config.yaml
positions: "rope"
rope_base: 10000.0
seq_len: 1024
Each number is 50 + 10 x the weight over its row's rms, rounded and kept within 0 to 99. Layers, rows and columns count from 0. The size before them is the row's rms in percent of the matrix's.

# layer 12 MLP down (transposed), 1920x384, rms 0.0725, rows 1742-1767, columns 64-127
109:64 42 41 50 38 45 61 59 54 35 46 39 53 68 53 34 54 51 44 59 54 64 49 42 38 57 58 69 49 56 54 62 51 40 48 60 50 52 47 58 43 55 48 37 47 51 44 47 58 35 61 48 50 56 43 50 53 61 38 58 47 45 60 53
094:70 54 34 40 46 28 54 50 46 66 57 35 51 42 53 63 54 41 51 40 40 54 33 47 51 45 48 47 47 45 48 44 62 47 38 70 56 38 48 54 55 48 39 55 47 63 53 49 53 52 38 45 55 59 41 50 51 38 75 58 46 99 60 32
098:39 63 56 43 59 53 55 50 55 71 24 56 46 61 30 34 65 60 35 51 45 53 45 58 57 53 42 51 38 33 47 50 70 51 37 38 42 70 51 47 53 42 58 50 51 54 43 54 45 59 54 51 37 32 50 51 58 50 52 67 44 56 56 41
101:54 48 29 69 57 56 54 43 45 56 46 63 63 45 56 38 41 54 36 56 69 39 56 52 62 28 64 52 61 34 45 48 67 55 40 43 56 60 85 49 55 40 48 65 57 59 44 37 51 41 47 42 27 48 55 40 46 60 47 45 53 63 41 70
095:59 50 51 54 42 46 46 45 34 41 47 54 46 69 51 55 36 57 43 59 47 38 45 35 54 60 55 46 54 59 52 48 44 59 52 39 60 35 42 40 55 44 40 64 44 52 42 45 59 64 54 46 52 51 38 53 49 59 55 43 56 73 63 49
093:61 70 40 58 55 60 58 45 48 69 34 46 46 67 61 50 64 50 46 57 78 49 47 36 40 59 41 59 53 54 34 48 55 49 47 44 47 46 47 50 56 31 47 49 51 38 48 50 36 57 37 39 46 51 48 53 25 60 45 44 48 32 50 50
096:34 38 38 61 68 55 45 36 59 42 65 40 56 53 31 51 66 57 55 42 53 38 40 58 47 47 43 60 58 53 69 58 52 54 61 58 55 55 47 62 51 51 28 55 46 54 45 42 49 39 40 45 54 46 44 38 70 44 57 58 58 57 40 36
093:52 42 32 60 61 61 45 48 48 57 44 57 34 46 44 65 51 52 61 48 39 53 51 62 41 62 33 46 54 35 32 48 43 58 56 43 54 41 34 57 42 46 57 30 39 48 63 42 52 46 50 37 49 36 51 48 45 35 49 51 55 99 49 47
101:49 60 58 29 60 45 56 68 57 50 46 59 52 51 42 63 50 49 58 30 43 52 47 35 47 46 50 49 56 51 46 61 58 57 53 52 37 42 51 48 47 66 47 58 38 50 73 48 58 61 33 46 52 51 38 51 61 58 43 66 47 99 36 50
104:43 49 54 65 44 61 57 41 46 37 49 40 56 45 54 68 32 49 45 54 45 64 53 46 53 49 51 51 58 49 55 25 54 55 53 44 38 49 53 45 32 38 45 36 71 41 38 46 46 52 60 59 59 30 52 51 53 60 61 52 67 59 50 53
097:44 38 57 51 52 61 38 50 58 42 64 58 91 54 52 40 43 57 60 45 57 64 49 41 42 49 35 59 61 40 56 45 57 55 50 39 50 55 54 56 62 48 56 54 30 72 47 56 61 41 58 45 68 54 48 54 54 39 52 32 39 33 57 62
101:60 40 63 48 52 42 48 38 63 41 47 50 63 34 51 59 31 37 51 37 53 51 44 39 71 32 38 49 38 43 57 52 45 63 58 55 58 35 33 54 67 66 67 45 41 52 53 40 58 57 57 57 49 50 48 56 44 53 58 49 56 45 57 49
101:64 38 57 56 47 44 57 69 51 33 44 80 45 62 41 63 45 39 44 58 38 43 49 35 46 48 52 45 52 55 55 56 61 53 57 54 49 30 43 38 51 61 50 51 67 54 45 38 60 39 31 54 42 44 44 41 60 37 43 39 52 82 43 41
101:47 29 47 36 62 45 52 44 65 55 27 41 49 54 55 48 43 45 46 42 37 37 56 47 57 56 59 49 48 45 63 67 64 56 48 43 49 39 44 50 49 59 52 57 63 48 42 61 42 44 58 48 35 51 37 33 49 48 46 40 29 56 54 32
111:70 57 44 39 64 44 50 59 55 46 44 39 41 51 59 67 63 71 57 55 49 64 56 62 35 42 48 42 61 59 59 29 37 43 54 39 47 41 51 20 50 67 45 55 55 56 54 43 46 33 55 41 49 44 40 57 31 29 64 24 52 31 56 43
097:46 42 46 36 52 43 38 68 61 33 48 48 85 54 46 68 69 59 37 43 55 63 64 59 42 56 31 49 50 64 43 40 47 40 50 29 38 62 53 50 67 51 45 55 43 54 52 58 63 49 56 42 43 54 41 64 44 58 38 58 43 88 51 33
100:66 56 50 51 50 56 29 54 51 54 55 39 47 55 46 55 18 35 58 26 63 64 59 36 44 52 47 44 52 55 56 48 48 55 41 47 54 30 52 61 42 33 48 56 29 51 48 59 39 50 59 50 66 41 59 47 52 53 47 51 54 68 47 41
099:66 47 35 41 62 56 33 59 41 59 41 34 56 51 56 47 37 51 56 54 47 36 47 44 60 37 40 41 37 52 62 60 54 49 50 49 60 50 61 41 45 35 57 41 48 45 65 39 35 53 55 49 59 40 61 61 52 64 56 51 51 43 55 52
091:38 51 53 60 63 46 72 51 55 45 63 60 57 48 37 36 48 39 49 28 39 63 46 59 48 47 51 57 54 60 65 49 52 53 39 69 61 37 59 44 50 44 51 64 51 52 45 62 54 43 41 69 43 35 48 60 33 56 36 52 50 58 49 56
097:59 54 54 61 60 60 41 56 54 65 60 59 49 47 46 60 54 67 46 51 67 56 49 53 49 39 50 47 37 51 58 44 54 45 39 53 61 65 49 64 62 56 67 37 47 45 52 70 65 39 54 47 50 37 46 46 49 61 38 50 50 47 62 48
107:61 49 52 72 43 34 38 45 41 58 55 43 57 43 65 60 25 61 48 35 55 53 54 39 47 45 58 77 57 43 56 48 56 42 64 40 58 32 57 51 41 54 49 49 45 36 60 67 63 50 46 35 54 71 48 54 62 59 54 39 41 47 53 59
106:34 46 40 42 46 54 66 52 49 56 56 45 52 62 58 75 32 53 36 31 60 43 40 55 50 57 59 60 30 62 71 32 50 63 39 55 53 55 50 43 33 58 53 56 57 54 70 51 50 57 49 44 61 54 44 54 53 43 56 63 41 66 25 73
095:46 39 34 65 53 28 39 53 34 38 46 39 71 48 45 53 50 76 53 79 45 42 43 65 61 39 35 40 34 65 54 43 42 56 57 32 55 55 55 50 47 57 41 41 55 49 46 47 31 47 35 59 55 49 57 45 56 29 49 62 43 78 54 54
102:36 65 70 56 45 24 49 44 62 37 44 68 51 42 43 52 53 50 52 50 46 43 35 50 46 55 45 42 51 40 46 52 47 46 42 31 40 45 50 47 72 33 54 43 58 62 52 39 37 37 49 52 31 65 73 58 58 60 61 54 48 48 46 42
101:43 52 72 54 44 42 43 51 56 82 52 48 52 46 46 70 37 43 29 80 51 48 62 61 44 40 57 38 38 42 62 53 45 52 55 53 60 50 36 40 45 40 47 40 61 48 53 20 45 52 48 56 51 59 61 58 42 41 55 55 35 32 58 45
108:45 55 56 39 50 46 55 37 24 47 38 49 49 59 49 45 40 62 73 71 53 55 44 57 48 55 50 37 47 50 38 48 56 36 51 59 63 27 49 46 53 60 41 58 50 48 51 60 55 65 63 63 50 46 50 42 67 63 61 34 61 94 62 60
# layer 12 MLP up, 1920x384, rms 0.0739, rows 1743-1767, columns 64-127
098:32 69 63 45 73 56 51 64 46 49 54 46 42 46 47 54 40 47 62 45 51 73 50 51 52 52 38 57 77 54 58 58 41 40 57 52 30 43 66 42 46 49 73 58 53 22 66 38 45 34 42 66 55 34 56 39 46 50 30 57 56 81 52 71
103:54 33 45 69 41 58 40 50 45 50 62 54 59 47 38 54 57 75 46 50 46 45 57 53 65 55 73 53 36 42 57 38 47 48 59 65 37 24 69 53 49 40 39 54 62 57 42 64 53 41 62 54 57 64 51 55 60 45 43 56 66 55 39 34
098:54 49 40 53 60 51 64 33 61 50 40 63 34 59 36 55 56 49 41 48 30 41 50 41 67 51 56 55 47 35 58 53 56 49 59 60 34 60 77 42 58 28 47 50 69 37 40 48 55 34 54 48 45 47 30 35 54 66 40 47 62 36 48 37
090:64 39 53 59 41 55 52 59 61 30 64 26 51 36 62 38 49 44 51 50 66 40 48 60 38 33 52 53 30 45 49 64 38 47 68 40 44 57 43 46 47 45 48 53 45 48 54 55 66 46 54 52 54 41 46 39 44 63 50 47 54 65 54 61
092:45 42 43 67 40 59 39 54 29 54 54 64 47 52 37 47 52 33 65 57 50 38 55 49 49 36 45 74 62 51 39 64 57 37 60 80 65 47 63 63 51 41 50 32 59 51 66 57 56 50 60 47 50 43 53 39 38 57 34 48 51 53 44 48
094:44 56 53 30 44 39 25 56 41 35 67 44 52 55 39 45 57 54 29 49 26 65 50 55 40 48 43 43 44 61 49 47 54 42 31 37 44 49 35 65 42 41 49 53 59 37 59 52 46 56 33 49 52 60 58 38 69 55 47 42 40 56 52 68
095:64 43 55 42 32 56 43 55 43 35 41 62 67 48 27 41 63 47 51 52 47 38 39 49 52 42 28 49 46 54 36 28 51 73 41 54 36 48 47 42 47 59 43 43 44 48 47 53 49 39 44 35 39 31 28 38 47 51 53 69 31 45 50 48
095:70 45 65 39 41 52 55 53 62 55 25 62 41 48 51 41 55 45 53 44 51 30 37 63 40 53 50 57 57 45 47 36 36 32 58 70 44 67 44 43 38 56 58 17 62 45 54 55 44 55 55 57 55 41 48 46 59 51 34 55 49 60 56 42
104:52 47 68 49 41 61 45 51 60 48 47 52 47 38 46 59 71 55 54 42 33 47 46 40 53 59 49 54 50 41 53 40 52 49 51 36 42 41 47 50 47 49 47 49 71 49 46 58 39 55 49 65 69 37 70 64 45 53 39 31 41 58 60 49
097:60 68 28 44 59 72 43 61 57 61 67 55 49 47 55 51 46 58 50 41 41 47 63 35 45 51 50 49 49 65 59 31 58 67 39 39 57 67 53 52 57 55 55 39 35 62 49 40 47 37 41 60 63 60 59 58 42 59 41 47 61 48 63 53
098:46 47 59 31 47 31 47 47 33 63 37 51 57 28 62 38 70 59 46 44 55 50 45 55 56 47 48 71 37 51 56 33 55 41 66 52 36 43 41 46 55 64 35 60 42 44 48 41 59 72 53 52 51 64 48 52 59 69 39 69 58 58 44 41
098:52 35 48 45 49 48 59 53 56 51 56 49 34 57 61 50 63 55 31 54 50 71 57 35 41 54 39 66 67 60 47 55 41 42 50 54 45 40 38 50 43 50 60 39 44 44 41 54 64 38 48 51 60 51 60 33 51 61 26 46 54 49 41 54
103:49 32 54 55 44 56 67 60 43 39 54 52 70 41 23 58 59 70 42 53 48 43 41 56 30 44 46 46 60 43 39 48 58 45 55 44 50 38 43 50 42 66 62 63 27 54 50 50 42 60 64 54 58 63 37 60 29 39 29 46 43 43 48 28
109:69 47 53 40 52 49 52 36 43 57 48 41 46 55 42 62 69 53 63 51 60 48 52 35 48 36 58 68 51 39 50 44 56 35 56 37 62 59 43 54 53 65 37 41 57 56 40 47 54 54 49 59 49 51 62 50 44 34 55 22 48 41 49 48
095:58 57 50 58 58 38 46 44 46 41 51 57 39 43 54 57 51 53 52 46 43 41 45 62 48 69 65 65 43 49 60 58 56 60 54 60 57 48 40 34 41 45 63 52 53 63 47 54 41 37 66 49 35 50 36 35 58 30 49 53 42 47 51 59
095:49 54 65 50 45 44 48 56 36 36 44 30 59 71 49 29 57 45 57 38 32 45 35 59 51 54 46 50 47 42 52 41 40 59 62 52 34 57 56 46 40 55 45 56 41 51 54 57 53 67 61 41 51 53 21 47 47 46 44 57 54 44 52 58
104:45 65 59 38 44 44 48 53 34 67 48 63 54 58 51 34 36 66 34 47 46 47 54 58 55 42 40 39 51 57 69 67 39 53 51 44 44 45 33 46 49 50 49 40 41 51 58 42 40 38 39 70 59 43 48 45 40 38 52 67 57 33 47 48
088:54 73 41 43 57 51 48 39 50 51 49 33 44 63 36 47 54 42 43 44 65 52 48 44 65 55 53 42 64 70 43 47 32 42 59 53 49 51 52 41 62 39 46 53 34 56 48 45 56 45 63 45 47 60 50 69 50 50 65 46 58 38 49 32
098:54 64 62 63 42 35 39 59 56 57 51 61 51 51 52 55 63 56 49 45 40 58 59 50 51 64 56 47 54 31 46 43 50 40 47 83 25 46 48 54 59 57 60 39 49 41 50 58 57 52 59 45 37 51 29 46 59 29 32 67 49 49 69 50
103:66 34 47 74 51 50 33 62 66 50 63 54 35 57 63 59 59 47 62 56 61 49 57 45 56 59 45 53 33 33 54 41 51 59 49 44 47 58 51 79 55 48 53 55 59 59 47 51 40 57 46 46 31 52 53 63 57 42 47 52 41 52 45 42
103:50 36 57 45 66 52 72 69 55 59 49 67 30 49 46 49 57 46 63 51 47 46 54 59 40 44 63 40 54 51 51 47 66 45 65 55 38 61 58 45 59 41 46 42 40 57 62 44 44 59 69 49 62 53 41 57 52 62 51 59 49 59 53 38
095:30 47 46 76 63 55 47 35 66 40 39 60 32 47 61 48 57 53 52 55 56 54 74 42 40 55 48 57 54 57 41 51 43 60 51 59 52 48 58 49 42 72 39 51 28 46 34 72 44 65 44 59 56 43 34 54 43 59 52 61 57 44 55 46
106:45 44 52 43 43 50 33 34 50 50 40 43 58 37 45 66 48 55 52 49 53 51 37 35 69 65 70 69 68 53 52 67 51 55 50 57 43 58 55 62 58 47 55 75 57 35 58 51 49 40 59 40 48 54 57 51 45 51 67 61 46 46 73 56
101:33 52 36 49 43 46 54 64 56 52 53 49 55 44 59 51 39 65 32 32 48 31 64 35 61 53 59 48 44 67 55 32 52 47 70 56 68 51 58 41 56 47 51 41 58 57 45 64 53 35 45 68 63 37 45 33 37 55 40 61 46 38 39 36
104:52 54 61 36 52 47 41 61 65 36 39 45 59 62 46 37 49 45 42 57 26 56 63 50 32 39 47 35 47 37 43 61 37 63 28 53 46 54 45 50 43 46 34 57 61 59 47 48 40 53 60 50 32 48 61 40 45 47 40 45 67 49 50 56